From a checkpoint of a small transformer trained on Wikipedia.
Architecture: LayerNorm before each block, learned positions, biases.
Training: a variant of Muon for these matrices, 5934 steps.
Each number is 128 + 24 x the weight over its row's rms, rounded and kept within 0 to 255. Layers, rows and columns count from 0. The size above them is the row's rms in percent of the matrix's.

# layer 5 MLP down (transposed), 512x160, rms 0.323, rows 53-95, columns 80-159
size [116  77 108 103  88  92 108  94 113 100 101  94  77  89 117 110 104  96  95  95  94 110  70 117 108 109  99 103 100 115 107  74 109 108  99 106 104  99 109 103 123 105 115]
[[111 114 119 162 114 158 138 149  89 119 124 160 106 126 153 135 147 137 140 100 161 116 152 119 136 113 162 132 113 152 130 140 167 107 145 169 141 103 157 108 126 112 146 149 135 137  89 159  71 159 122 146  83  87 149  81 101  92 120 180 137 147 155 159  79 164 115  97 148 129 122 117 129 139 167 153 158 109 105 121]
 [153 152  94  77  96  75 102 125 119 105 103 119 135  85 150 105 133 117 105  96  99 121 145 142 146 102 145 121 114 121 142 101  87 138 124  83 101 132 120 117 151 158 121 130 136  72 156  95 156 144 153 169 147 140 156 160 143 131 185 117 162 125  96 149 113 144 125 128 178 120 122 146 134 138 123 126 132 122 153 144]
 [162 128 169 144  98 137 139 110 151 113 137 115 155  93 130 142 108 129 132 121 152 140 131 122 150  72 149 148 107 138 161 110 122 142 143 133 130 106  88 119 139 144 152 167 134 143 108 120 126 137  84 126 127 145 163 130 120 144 115  66 125 138 145 106  77 154 100 114 138 124 107 125 149  78  91 119 135 128 158 130]
 [ 88 182 117 132 134 140 148 150 140  70 106 113 114 154 106 122 133 125 131 143 139 111  92 135 142 102 155 143  94 179 127 101 118 158 108 128 126  80 140 121 149  97 134 151 145 102 150 109 123 113  86 128 120 152 152 138 118 103 115 189 120 138 110 129 144 148 178 100 112 119 146  82 115 122  75 107  80 181 163  92]
 [150  97 137 118 129 118 118 143 116  98 131 152 166 137 160 135 106 148 117 141 106 104  65  96 127 137 158 108 135 154 137 149 165 116 121 136 126 123 147 114 138 129 139 112 115 108  97 108 148 110 136 146 128 143 111 165 130 126 104 136 145 118 117 142 144 124 163 169 133 132  79  79 135 149 134 133 100  89 131 158]
 [154 146 125 140 166 116 109 128 130  93 116 138 137 123 145  88 141 120  81 127 122 164 147 107 129 110 112 124 130 144 109 135 107  48 113 128  82 127 132 116 159 126 112 155 103 125  97 114 158 108 125 135 160 137 159  38 118  92 138 132 151 129 131 152 164 152 133 163 159 102 126  74 141 137  96 155 129 177 149 116]
 [107 123 128 143 100 133  97 146 130 140 145 181 136 138 141 108 130 163 115  78 112 110 122 108 153  90 143 132 102 139 124 124  80 136 142 120 109  87 148 120 114 121 162 162 129 126 101 146 149 123 135 144 103 126 140 128 145 169 110  85 137  94 154 137  98 147  66 118 127 141 135 160 127 152  83 168  93 122 143 167]
 [144 120 151 192 146 131 115 126 143  90 147 114 138 111 110 104 131 150 136 139 151 133 150  34 143 125 111 149 144 133  95 138 100 118 151 141 129  95 215  81 169 121 136 159 131 161 134 125 138 115  70 130 132 119 118 114 119 117  90 158 109 124 112 119 135 118 121 170 143 121 121 126 155 132 122 106 123 105 119 165]
 [141 125 126 140 125 113 117 175 151  61 125 133 151  76 143 156 150 169 102 103 106 146 132  81 126 124 132 108 129 125 143 126 131 116 134 168 102 192 143 149  82 116  92 125 115 123  79 133 114  84 116 155 143 128 128 127 121 111  98  99 156 104 151 125 128 111 108 116 142 131  99  88 149 134 123 103 163 131 139 105]
 [179 194  89 122 122 138 143 129 123  99 164 165 157 115 135 137 145 153 120  99 124 114 111 119  84 128 166 133 139 138 139 138 103 180  97  67 145  96 143 140 143 145 124 178 132 144  95 113 125 129 181 147  84 154 131 154 160 115 138 138 141 143  94 158  93 170 166 108 119 123  78  94 146 140 119 118 138 156 131 127]
 [148 114 150 144  70 186 128 103 127 136  95 115 153 135 121 165 170 113 115 118 146 134  90 134 111 114 125 176  75 130  89 131 114 107 154 167 118  81 174  67 173 156 104 140 151 134 120 107 122  97 132 124 131 131 141 146 137 107 157 123 167 167 131 130 151 115 126 168 151 132 122 125 114 151 135 124 139  55 123 146]
 [141  99 111 128  84 134 103 111 157 118 164 123 110 120 137 108  86 150 141 108 107 130  92 127 110 129  94 146 111 123 130 132 141 132 132 133 133 113 117 134 189  95 113  76 144 139 104  87 170 143 143 116 125 120  80 118 123 143 110 105 141 118  98 127 141 135 126 156 105 110 137 105 119 149 135  93 118 115 108 121]
 [127 116 118 146 108 150 152 100 113 140 121 129  97 112  88 116  94 146 108 122 129 125 179 113 133 133 129 101  61 142  98 123 112 150 153 116 107 132  78 139 147 157  77  99 148 122 110 112  97 141 133 137 137 144 117 136 113 158 124 149 115 115  92 142  93 112 100 159 112 123 129 144 133 109 121 157 146 109 109  98]
 [141 136 131 155 167  74 100 104 117 146 162 116 129 126 132 151 141  95 111 147 130  90 145  91 121 118 130  88 143 143 146 104 149 121 114 129 143 121 137 154 112 120 124 123 124 116 105 159 124 148 108 129 122 129 152  69 119  82 122 118  78 169  54  94 114 129 130 136 148 151 163 106 136 117 142  97 102 150 168 138]
 [142  92 142 179 141 125 164 132 114 109  94  97 146  95 104  76 121 109 118 160 128 150 165  89 159 145 108 164 120 117 164 114 102 141 142 138 154 115 110 121 125 153 103 125  91 127 144 147 102 136 136 145 120 163  97  90 119 152  92 120 174 147 132 148 150 120 124 103 122 105 115 136 122 130 136 142 143 115 122 101]
 [112 161 134 108 141 111 109 106 156 133 148 141 106 162 112 134 201 160 126 176 157 128 122 112  59 141 138  83 156 116  97  94 123 137  78  86 125 145 154 121 135 117 125 158  95 140 140 131 122 136 118 135 137  83 140 134 109 129 141 103 139 190 151  93 124 126 147 107 160 127 144 122 144 106 112  62  96 104 128 149]
 [137 103 113  99 102 111 115 132 155 133 144 129  97  99 110  95 128 132 157 108 180 124 115 130 119 119 150 109 155 132 186 121 118 111 131 146 156 133 151 128  84 177  82 162 146  94 135 160 137 129 111  86  90 120 154 122 147 162 109 140 147 174 162 101 143 145 128 136 107 137 165  75 132  85 126  82 114 124 131 128]
 [140 132 126 158 164 116 110 106 108  99 150 144  86 114 104 110 135 100  82 126 128 122 166 123 150 134 107 113 133 123  85 102 153 157 103 144 111 130 150 148 133 126 128 130 133 137  75  96 131 113 126  85 133 103 137  81  88 148 107  92 120  91 123 170 147 115 133 153 167 119 121  52 124 145 115 162 123 155 156 155]
 [131 104 167 166 129 194 121 134 139 162 125  87 147 126 143 117 127 157 114 131 144 158 162 158 101 118 139 112 135 116 127 120 114 104 136 122 112 175 131  80 126 126 137 142 135 122 123 137 126  96 142 123 115 110 150 147 157 133 114  95 124 149 147 111 105  75 143 158 131 119 158 128 123 145 132 163 139 117 100 130]
 [116 122 122 184 125 138 153 124 120 194 149 122  86 125 138 187 117 132 103 109  94 127 140 100 116  66 163 113 138  89 174 144 121 110 136 122 134 123 128 177 215 143 142 150 105 188 118 130 120 127 132 140 129 118 130 109 104 162 144 123  95 109 135 146  96 121 146 106 132  75 130 135 157 112 122  91 168 143 113 144]
 [153 106 100 118 147 125  91 107 132 126 170 145 123  94 132 166 140 181 145 122 147 124 143 177 148  60 166 115 126 132 125 142 103  94 123 133 129 128 160  88 125 114 106 131 168 137 147 151 131 124 139 136 102 120 104 112 114 143 136  53 126 137 114 116 149 111 114 140 126 102 150  80 120 127  91 115 144 103 122 178]
 [143  92 115 167 117 112 115 153 129  90 105  78 154 112 146 110 128 107 108 123 100 117 110 132 120 161 115 156 116 191 121  85 144 112 154 112 117 152 102 151 183 148 134 121 105 136 126 141 134 118 145 128 136 135 156 147 129 105  97 147 143 152 148 171  85 121 135 119 115 113 119 149 152 110 131 113 123 135 123 147]
 [159 139 134  75  95 112 172  95 127 124  89 120  92 144 116 148 118 115 176 115 129 153 132 120 137 140 138 137 119 142 123 143 122 122 103  90 124 137  98 136 186 176 112 107 160  95 119 121 108 124 125 148  90 131 124 102 114 140 102 131 119 134  99 136  83 150 108 168 114 110 141 112 125 136 138 158 139 122 139 179]
 [115 151 144 128 109 126 153 104  95 100 141 143 161 129 131 135 113 123 125  98 110 110 164 137  89  89 147 158 144  97 137 126 159 154 143 108 147 130 148  80 157 106 148 121 113 144  96  89 108 136 124 145 126 107 146 150 122 135 131 131 149 152 141 172  89  81 152 107  89 131 117 136 135 125 148 107 106  97 123 101]
 [158 143 128 110 153 133 160 135 142 137  99 108 148 137 134 158 127 112 114  80 124 132 123 108  98  88 125 136 121 117 126 112 122 144 141 132 142  99 136  71 149 109 135 196 140 153  99 120 122 141 131 147 178 132  99 113 209 123 117 123 173 106 142 152 122 128 152 107 140 132 166  89 139 161 104 144 114 124 158 115]
 [115 131 126 149 114  90 140 107 162 109 111 121 126 117 135 147 112 163 108 152 184 168 146 150 146 131 128 147 134 134 150  80 147 132 132 117  98 102 148 132  96 122 142 141 166 135 119 103 117 163 133  92 132 130  99 129 118 131 108 104 106 165 164 151 140 156 116  78 136 143 126 151 132  84 144 162 131 133 147 169]
 [128  69 108 107  66 127 136 141 138 154 118 180 155  99 156 105 125  80 140 111 129 100 149 131 133 119 130 149 102 168 140  92 164 150  97  99 117  91 123 132 144 104 127 119 141 120 108  81 124 140 118 109 150 128 173 140 148  89 110 108 111 145 135 160 150 114 100 116 141 116 109 102 136 147 125 153 151 165 120 118]
 [ 81 148 107 148 120 142 104 118 124 117 146  93 115 144 154 114 115 125 130 126 101 173 100 103 142 127 135 152 101  81 126 123 114 135 110 129 117 138 157 145 153 122 122 125 140 120 145 141 160 137 157  97 162 142  99 105 125 127 103 117 107 149 131 143 181  94 107 118 144  93 132 139  93 145 103 154 182  98 125 123]
 [103 132 161 132 144  71 133 125 121 105 164 127 147 130 154 121 132 104 110 158 109 113 139 125 147 146  99 159 116  71 118  67 156 130 121 146 152  89  82 125 147 137  88 135 111 111 131 162 132 135 138  97 110 118 130 108 145 101 142 106 154 155 122 122 127 169 112 130 101 130 135 138 149 132 140 127 112 109 145 151]
 [126 156 164 131 109 133 145 115 111 101 128 116 172 144 158 134  87 117 166 100 148 120 101 130 138 128 123 133 180 159 141 116 116 119 113 107 136 108 114 124 136 137 174 102 123 114 128  93 104 111 131 113 135 130 126 162 156 158  99 122 124 150 127 148 124 118 158 123 110 135 125  93 140 123 150 122 116 137 114 101]
 [126  94 155 159 161  89  83 150 130 144  94 132 106 161 162 114 117 135 109  90 126 116 106  95 107 103 153 138 144 135 130 117 135 133 133 129 163 133 119 149  91 116 136 148 131 103 133  95 132 120 131 146 159 167 127 129 136  95  87  95 118  92 150 116 188 121  82 101 194  97 105 145 143 166 133 120 118 145  85 125]
 [135 154 142 149 116 160 156  78 147 126  80 140 111 142 135 133  63 172 157 114 104 164 117  66 113 135  98 135  88 123 144 105 179 156 148 133 123 146 128 133 125 143 123 101 123 111 124 103 112 179 152 138 124 108 139 132 170 145 120 122  78 111 115 127 145 151 127 165 112 107 101 149 167 107 103 143 147  93 113 162]
 [143 105 108 146 123 140 162 133 117 100 173 176 150 123 121  86 118 112  98 119 120 116 103 118 112  63 131 117 150 140 109 125 132 119 156 141 115 146 146 126 146  86 138 145 173 111 100  82 108  84 119  97 123 162 119 136 154 135  97  97 145 146 118 139 125 153 132 136 136 132  95 107 125 108 165 129 146  95 109 159]
 [153 135 150 109 162 114 139  98 135 142 152 156 143 117 116 120  92 114 174 100 129 141 127 115 120 155 159 163 151 194 137 129 109 142 106 134 119 141 103 120 139 121 121  90 118 146 175  94 162 144 137 100 181 124 108 119 134 119 128 120 111  84 115  97 151 149  99 141  97 122 124  99 109 128 131  98 141  79 137 102]
 [140 135  99 142 120 149 136 117  74 107 104 129 108 124 145 142 100 140 135 123  95 116 126 160 120 119 146 116 131 123 105  99 146 102 138  93 146 119 160  98 161 157  90 125 139 173 126 131 128  96  79 120 161 142 153 146 100 116 131 131 119 107 130 141  93 133 116 167  98 134 102 122 152 135 171 100 134 150 108 130]
 [116 117 135 166 168 107 113 154  84 130 114 106 125 136 140 129  91 100 166 113 111 144 126 135 144 111 114 110 122 140 118  81 144 124  96 143 139 142 154 131 119 131 177 132 172 132 137 118 148 149 111 149 138 127 112 120 114 129 168 102 163 101 128 136 116  88  85 128 134 123 130  98 162 161 139 155 105 248 133 160]
 [150 134 121 152 116 177 165 152 159 169 133 124 124 139 152 125 133 143 143 106  87 193  82  66 177 120 111 119 148 101 145 131  97 105 119 157 152 128  59 124 136 121 139 103 117 136  85 140 151 108 135 138 119 129 124 128 102  93 138 137 123 114  86 169 141 133 148 110 155 107 106  99 146 148 146 142 153 156  98 132]
 [124 124 115 189 161 152 160 123 152 166 140 123 114 144 135 101 125 120 141  74 169 117  99 139 142  92 124 126 117 121 147  92 153 106 138 104 146 172 131 124 172 125 121 128 173 125 113 119 141 124 136 140 106  94 108 193 142 128 124  84 104 154 116 125 146 120 154 122  93 115 163 168 102 106 120 113 124 151 130 139]
 [152 129 104 111  87 133 133 104 144 122 114 117 108 117 157 149 137 136 140 148 116 132 126 126 129 154 111 114 124 144 110 116 147 137 104 126 117 153 119 114  92 142 132  75  90 117  75 134  83 134 124 171 106 149 143 156 164 115 197 135 158 141 122 133 132 100 183 134 162 129 143  49 137 110  75 103 102 202 117 125]
 [148 127 142 115 120 156 128 133 111 155 151 119 128 104 141 130  79 115 152 107 127  84 128 150 101 145  98 133  98 124 137 107 101 106 135 145 129 127 146 111 148  95 109  98 106 121 126  96 152 115 144 132 102 145 107 147 108 152 129 105 101 140 138 110 122 100 126 115  99 117 138 127 119 138 125 160  99  91 102 173]
 [ 88 155  92  95 132 119 167 119 147 133 150  99 135 123 143  80 112 134 107 104 120 101 110 128 127 149 113 121  98  81 134 134  88 158 193 165 130 154 106 124 127 140 118 176 158 158 128 118 148 113 159 135 140 144 140 157  93 153  92 120  89  88 101 138 120 108 148 159 105 116 135 136 164 140 125 130 118 116 114 129]
 [100 123 157 132 155  99 157 135 176 107 169 104 102 149 135 146  87 112  64 174 118 107 159 141 121 117 145 147 138 137 148  99 196  92 105 167 103  76 117 147 115 140 131 103 115 119 166 111 148 132 110 152 119 172 128 122  93 136 110 129 155 115 141 125 126 133 114 133 127 167 120 150 150 119 147  97 117 135 131 139]
 [ 88 119 133 117  86  63 123 123 137  98 123 119 131 137 115 144 151 153 162 116 146 146 171 126 113 110 130  75 165 144 167 141 134 179 149 139 114 167 111 140 134 101 128 144 131  91 122  91  81 121  80 140 117 157  82 116 135 165 176 168 166 121 112 101 113 106 126 124 109 137 135 143 153 145  92 163 110 120 122 100]]
# layer 5 MLP up, 512x160, rms 0.198, rows 54-95, columns 80-159
size [ 86 111 100  93  91 103  87 111  91  94  98  80  96 115 100 110  91 101  99  82  96  87 115 105 107  94  97 118 113 108  82  98 109 101 101 111  97  95 105 112 105 107]
[[105 120  77 126 139 134 147 107 127 176 148  98 136 134 170  79 120 140 104 156  97 141 126 123 121  93  70  81 114 159 128 125 140 112 105  96 126 146 164 152 115  77 151 149 107 127 136 146  99 141 128 142 123 154 114 112 133 154 128 144 124  87 153 113 145  96 119 135 105 130 125 104 143 137 143  89 140 164 135 120]
 [131 148 136 117 113 143 117 158 104 112 119  98 125 121 124 140  83 110 147 101 118 106 139 145 146 126 135 173 138 180  93 107 159 106 124 118 113 126 115 119 152 137 146 149 161 168 100 101 112 150 145  90 109 159 148 169 185 121 133 132 108 144 110 101  97 167 157 109 100 132 108  74 125 105 113 100 111 121 134 143]
 [158 122 144 137  68 154 130 113 117 113 112 116 119 118 148  97 130 117 134 147 151  95 170 100  77 112  96 162 129 113 154 140 116 142 133 148 135 113 118 170 119 159 141 158  95 141 127  75 126 128 118  88 161 105 123 101 128 126 152 104 131 144 109 118  85 118  95 134 103 134 162 137 162  98 124 173 124 131 148 136]
 [ 82 134 188 106 100  90 126 135 106 152 195 125 114 123 161 167 140 119 129 120 140 129 159 115 154 159 154 150 131 130 153 149 165 110 116 132 128 111 127 119 143 139 176 129 106 105 151 120 128 140 155 128 140 145 106 118 100 164 118  92  88 145 153 103  93 192 101 116 131  71 125 123 116 154 153 145 100 127  80 143]
 [136 129  94 136 110 130 140 125 135 140 134 156 168  76 130 139 154 116  97 127 146 107 159 152  54 151 111 109 153 133  90 117 171 172 149 155 176 105 102 127  96 139 166 160  88 143  95 149 120 128 154  97 175 127 125 136 140 132 123 124 139 178 116 143 123 100 127 128  94 138  96  98 132 145 126 109 125  75 121 135]
 [138  99 114 149 170 111  98 151 105 117 114 115 139 116 132 153 120 104 151  88  58 125 107 119 102 160 109 101 130 142 168 107 186 137 172 124 148 135  79 115 161 111 135  51 127 122 105 155  96 108 100 132 124 127 135 134 155 116 102 125 163 112 104 104 139 143 108 123 127 146 133 160 133 129 126 143 123  96 125 137]
 [122  97  76 154  88 134 116 174 150  89 137 146 107 124 125 100 125 145  93 122 113 133 139 101 164 134 148 116 170 107 145 159 141  89 163 111 162 134 133 173 133 138  93 176 171 158 114  94 131 123 116 123 111 117 115 145 116  96 129 124 134 127 117  66  64 120 157 142 127 153 124 150 122 128 164 154 127 133  99 136]
 [161 111 111 162 150 131 104 120 120 104 138 131 141 106 145 146 171 118 131 169 140  80 130 125 104  98  83 130 156 148 120 154  88 116 121 160 162 156 163 152 103 122 143 118 142 129 115 128 151  88 154 114 139 117 101  84 134 127 137 159 134 131 105 150 140  97 103 125 113  94  90 136 121 131 127 160 144 109 153  97]
 [114 142  93 139  97 125 147 116 107  76 128 162 188 141 119 188 122 109 103 170 100 155 124 124 148 151  82 129 133 122  99  94 140 131 152 162 107 100 145 137 127 115 124 140 101  77 101 155 176 172 168 128 153 115 119 134 158 130 141 167 128 130 110 154 102 160 155 107 170 155 142  97 122 107 129 158 125 127 158 126]
 [152  48 105 147 111 116 162 123 147 129 158 128 128 136 157 134 115  63 123 118  87 109 147 144 140 132  97 148 133 106 142 157 131 140 111 138 173  93 112 141 131 106 130 173 124 121 124 112 110 152 121  97 134 155 160 158 122 198 118  98 125 129  85 113 130 138 116 134 115 149 118 125 171 138 181 166 163 132 133 133]
 [115 146 127 172 142 138 132 104 131 158  72 184 107 178 117 108 119 120 119 137 138 119 109 108 128 120 103 121 136 148 114 159 148 166  84 151 151 115 120 117 152 106 159 131 125 100 114 186 112 118 133 144 143 162 151 130 122 122 161  95 109 148 126 132 147 151 105  97 103 103 155 129 134 180 140 138 144 125 121 107]
 [ 88 135 127 137 138 133 138 125 150  98 102 111 118 143 138 160 151 151 103 141 139 109 155 117 146 164 137 150 116  86 122 121 137 154 177 153  92 129 118 142  97 167 133 116  97  79  87 104 112 143 118 127 146 134 173 116 124 136 124 141 172  95 134 118 158 170 157 162 125 143 104 154 120  95 134 129 133 132 125 100]
 [112 100  85 135 120 141  99 107 134  99  96 146 148 124 150 138 126 110 159 121 141 166 145  87 122  96 107 182 134  97 123 130 185 131 118 167 114 126 142 116  81 126 146 150  61  89 151  99 141 120 142 147 145 144  99 116 124  42 122 120 141 125 146 129 102 152 150 100 123 130 116 121 119  96 134 121 128 158 106 100]
 [138 104 110 105  77 117 108 159 118 100 187 120 128  95 135 119  95  98 144 129 139 137 175 162 103 181 106 123 135 120  82  99 128 126 133 144 130 146 149 119 153  99 146 116 126 133  94 130 129 101 134 150 160 156 127 131 172  91 147 151 154 130 148 125 131  82 179 124 149 152  94  98 135 140 109 102 131 125 108 138]
 [132 108 143 136 101 131 139 156 120 166 173 111 117 133  77 156 132 107 101 147 130 126 133 147 119 129 137 129 112  90 114 117 116 151 135 134 168 182 136 103 172 150 134 171 127 145  73 100 129 114  94 186 102 123 130 141 111 150  74 143 151 161 144 139 113  92 113 151  88 109 166 175 131 142 146 133 152 168 121  96]
 [139 109 104  98 139 134 152 131 125 105 152 141  94 138 115 136 120 136  64 144  97 137 123 126 116 145 129 111 150 137 154 107 175  94 106  95 125 155 151 153 120 133 116 148 138 106 145 189 116 164 110  93  99 139 123  94 133  77  91 156 122 140 118 110 128  88 161 109 148 148 139 148 130 110 124 162 122  96 141 103]
 [165 161 121 189 121 145 132 122 151 141 113 137 129 100 117 122 124 106  85 139 133 150 135  71  88 134 143 139 152  63 101 147 143  90 149 174 159 134  92 106  92 130 140 152 135  93 126 126 126 137 134 121 112  96 147 144 122 123 133 149 158 120 107  93  73 109 155 144 129 142 107 108 127 141 169 102 111 122 154 137]
 [112 125 119 146 124  80 168 112 120 119 122 149  91 133 171 122  91 149 129 107 102 117 137 132  54  97 100  92 133 118 120 153 134 121 143 191 161  99 143 111  93 131 138 131 120 153 119 120  95 140 111 182 112 154 134  90 148 143 125 113 169 149 120 103 137 156 119 120 139  97 132  97 149 135  83 150  79 144  97 106]
 [145 110 146 119 174 118 142 140 139 140 119 120 114 152 124 136 121 149  95 129 132  90 145 155 154 104 174 106 154 141 113  81 124 138 103 133 110 158 106 165 106 139 167 136 132  94  96 109 146 106 134 151 152 153  99 130 157 166 115 106 139 132  99 189 105 149  85 106 155 135 122 151 162 151 137 122 148 135  90  84]
 [ 97 119 105 149  92 150 108 139 154 132 154  77  90 149 149 146 115  84 107 119 135 152 129 123 137 170 149 155 155 136 120 156 138 140 144 167 113 127 136 113 109 155 158 139  94  75 143 138 145 131 111 150 141  99 147 154 106 123 122 111  98 126 142 131 139 125 125 162 112 124 165 149 132 147 102 109 122 157 175  71]
 [136 117 134  93 117 148 107 113 108 121 156 103 135 116 122 135 113 112  95 134 116 115 137 125 114 166 133 143 147 128 136 161 117 115 136 135 142 123 155 132 139 117 140 156 109  78 174 134 137 118 131 146 159 154 115  91 132 142 120 120 122 130 126 189 134 113  82 124 129 167 124 137 155 174 150 141 129 173 143 112]
 [112 171 147 158  87 173 149 133 116 102 141 100 103 134 132 158  76 100 106 125 141 107 105 158 146 164 152 150 171 132 109 181 138 137 130 163  92 159 141 123 153 103 129 154 127  99  99 143 153 129  67 107 136 117 113 138 118 121 123 161 144 135 128 110 149 128  79  56 128 108  95 106  88 152 121 123 111 155  99 125]
 [ 75 135 108 111  74 183 115 116 144 141 142 169 111 130 143 105  83  87 161 138 125 120 124 149 130 106 113  82  94 150 159 141 102 148 169 124 108 124 143 140 175 121 163 112 140 108 141 118 111 116 119 147 113 150 135 130 138 138 122 157 145 113 118 148 110 122  90 133  96  85  57 135 164 133 123 103  85  97 132 132]
 [127 139 149 129 133 130 101  94 124 113 101 155 131 109 142 105 110 190 101 109 145  91 133 137 147  93 138 150 118 121  83 133 121  91  94 154  92 151 116 120 128 121 174 110 124 116 106 140 151 135 156 156 128 105 117 158 199 116 124 134 151 165 164 103 145 136 113 148 115 122 142 118  86  77 120 156 113 133 109 100]
 [187 133 121 119 136  64 151 150 135 122 144 167 158 148 109 133 110  81 133 115 150 125 136 146 101 100 116 119 115 123 101 135 111 108 142  99 104 156 133  94  76 144 150 148 172 106 151 152 152 184 152 105 108 148  95 138 104 113 196 169 124 107 146  61 133 148 101 112 149  85 109 121 126 121 174 116 134 144 126 108]
 [145 108 143  85 109 100  84 170 146 145 122 134 156 104 134  84 120 156 113 143 141 128 122 132 141  90 154 139 152 106 135 137 131 100 141 177 129 125 108 161 108 160 138 110 144 116 125 160 148  85 137  90 157 106 117  84 149 103  71 154 130 103 122  83 109 145 145 101 158 140 140 127 102 100 101  86 108  93 125 119]
 [ 85 136 134 153 131 137 167  82 172 134 155  88  99 124 145 116 130 141 141 139 139 169  95  98 137 133 104 138 131 127 132 135 144 204  72 123 122 149 111 128 139 133 125 114 145 125 134 119 146 105 132 114  97 134 134 138 157 111 181 124 126  95  95 167 102 153 143 149 123  91 114 128  58 119 105 142 186 126 136 135]
 [133 152 145 123 153 112 116  95 121  99 161  96 100 110 107 108 110 121 132 156 127 140 154 136 112 140 130 128 132  91 153  83 148 134 132 131 145 134  98 103 112 121 179 122 119 133 116 130 160 116 144 113 129 123 101 128 136  86 108 138 102 115 141  72 150 168 106 139 133 128  95 150 111 118 135 155 119 137 170 141]
 [125  93 137 139 101 147 106 162 155 115 145 147 125 133 116 142 135 113 146 149 131 194 128 163 156 153 138 145  90 112  98 119 173 107 124 131 170 133 161  92 128 157 113 147 122  92 176 135 132 118  84  89 102 163 121 121 117 131 101 128 177 110 167 109 155  96 132 113  88 166 118 125 126  92 112 119 132 142 127 147]
 [ 90 122 122 130 127 127  97 168 111 163 155 140 190 136 135 131 144 126  93 103 141 122  97 162 114 121 119 110 135 145 117 144 140  95 135 140 149 137  91 101 147  77 174 100 127  97  58 148 127 132 120 119 134  74  97 136 180 104 106 113 133 107 169 131 129 130 140 108 109 133 171 135  96 116  93  73 105 141 124 111]
 [116 104 193 124  98 162 149 108 103 169 100 129 122 144 140 132 152 141 107 137 105 174 115 130 101 120 117 114 160 130 138 140 156 119 130 112  98 113 137 150 105  74 130 161  90 130 170 118 149 158 164 118 102  97 198 125 116  80 128 138 146 148 145 118 105 128 116 126  79  99 128 101 112 144 112 104 109 145 196 158]
 [113 120 130 128 160 128 101 153 133  92 113 120 127 124 174 125 157 150 177 135  78 146 141 116 139 153 117  96  98 117 117 134 147  78  85 141 143 111  80 110  89 170 111 105 161 108 170 113 147 115 117 129 110 113 178 110 132 132  91 172 134 142 140 111 111 115 121 142 109  86 149 116 157 116 132 124  98 141 134  95]
 [123 135 127 155 169 158 165 120 131 114 102 129  96 109 127  81 124  83 123  96 155 182  82 159 104 114 114 144 146 134 120 122 147 119  83  93 160 101 100 132 125 156 125 121 128 123 110 138 170 109 129 140 148 137 102 162 156 135 154 139 136 104 106 142 176 135 177  98 108 152 112 149 133 107 143 128 139 135 121 131]
 [121 114 122 126  83 146 119 146 144 119  92 122 124 138 154 111 152 164 112 170 143 142 125 111 130 129 147 111 131 133  87 126 105 157 112 166 131 178 100 124  96 112 128 109  84  82 120 133 154  67 149 135 120 117  95 123 119  99 115 106 133 117 136 127 105 129 112 155 114 167  95 160 127  99 139  84 135 161 116 108]
 [116 105 117 140 106 128 194 144 124 147 100 114 115 114 150 132  91 143 119 137 141 135 172 124 148 186 123 129 149 140 116 136 155 106 138 121 101 105 158 142 118 110 158 120 146 113 152 136 129 104 148 135  70  85 164 137  95 132 125 127 120 157 117 131 114  88 133 120 120 120  97 131 136 158 117 126 123 226 135 126]
 [122 155 141 113 127 168 107 150 136 125 102 116 114 128 131  87 130 121 118 130 157 169 134  81 133  94 147 108  99  57 166 181 146 132 176 129 122 122 115 123 108 139 108 137 162 112 109 109 121 163 138  93 124 129  84 131 135 142 116 135 141 149 137 147  86 137 140 113 139  89 147 143 110 154 127 162  97  92 115 123]
 [ 75 115 149 167 131 112 158  97 138 126 123 106 122 159 155  97 145  85 144 104 163 111 172 101 146  92 108 166 166 116 118 118 121 196 141 145 129 148 113 100 149 146 142 102 165 120 156 139 124 133 112 104 133 116 153  86 137 115 145 141 165 144  91  98 108 179 114 132 149  98 127 138 142 116 125 125 156  86  86 119]
 [127 123 108 173  96 126 114 135 136 163 141 136 158 144 125 134 149 109 117 172 125 166  96 148  97 119 126  88  85 139 161 143 131 159 105 129 187 129 116 153 107 117 147 117 148 144 158  79  74  94 128 123 106 145 132 100  68  87  79 134 152 141 139  93 137 102 156 121 112  72  93 123 155 159 119 148 108 156 121  99]
 [124 131 103 160 110  98 168 125 118 169  94 130 126 122  86 125 131 156 165 106 119 130 149 127 122 163 130 112 113  85  97 133 144 114 123 151 102 139 144  88 126 109 146 133 178 110  79 145 148 126 171 113 121 104 118 133 122 158 136 168 131 125 161 138 107 152 163  95 107 140 161 180 112 120 123 135  96 139 133 114]
 [120 141 139 107 111 111 141 127 155 125 131 142 128 153 126 147  92  78 126 128 109 115 133 139 105 115 134  81 154 104 185 148 138 120 182 115 141 125 132  98 183 112  82 103 156 125 113 118 151  92 148 126 129 156 198 148 155 124 129 127 182 122 145 105 135 178 111 140 103  97 122 156 157  64 118 143 128 126 139  76]
 [ 97 113 102 122  99 132 115 108 162 115 117 108 117 137 133 150  98 164  84 157 127  88 118 117 125 121 145 139 139 101 125 127 123 130 118 132 134 106 159 132 134  97  96 146 134 132 124 152  78 135 118  96  83 137 142 128 135 143 102 108  86 151 145 160 133 149 179  90 126 128 128 122 175 135 159 123 131  99 143 116]
 [144  84 174 140 109 125  94 102 105 106 160  77 116 107 155  97  91 119 123 118 148 120 112 137 134 118 141 109 160 153 139 109 110 127 109 178 157 140 122 134 116  94  95  90 146 137  90 107 101 119 147 200 124 103 123 137 155 111 136 145 147 126 138 150 137 108 128 158 126 126 140 124 133 130  92 126 131 138  97 107]]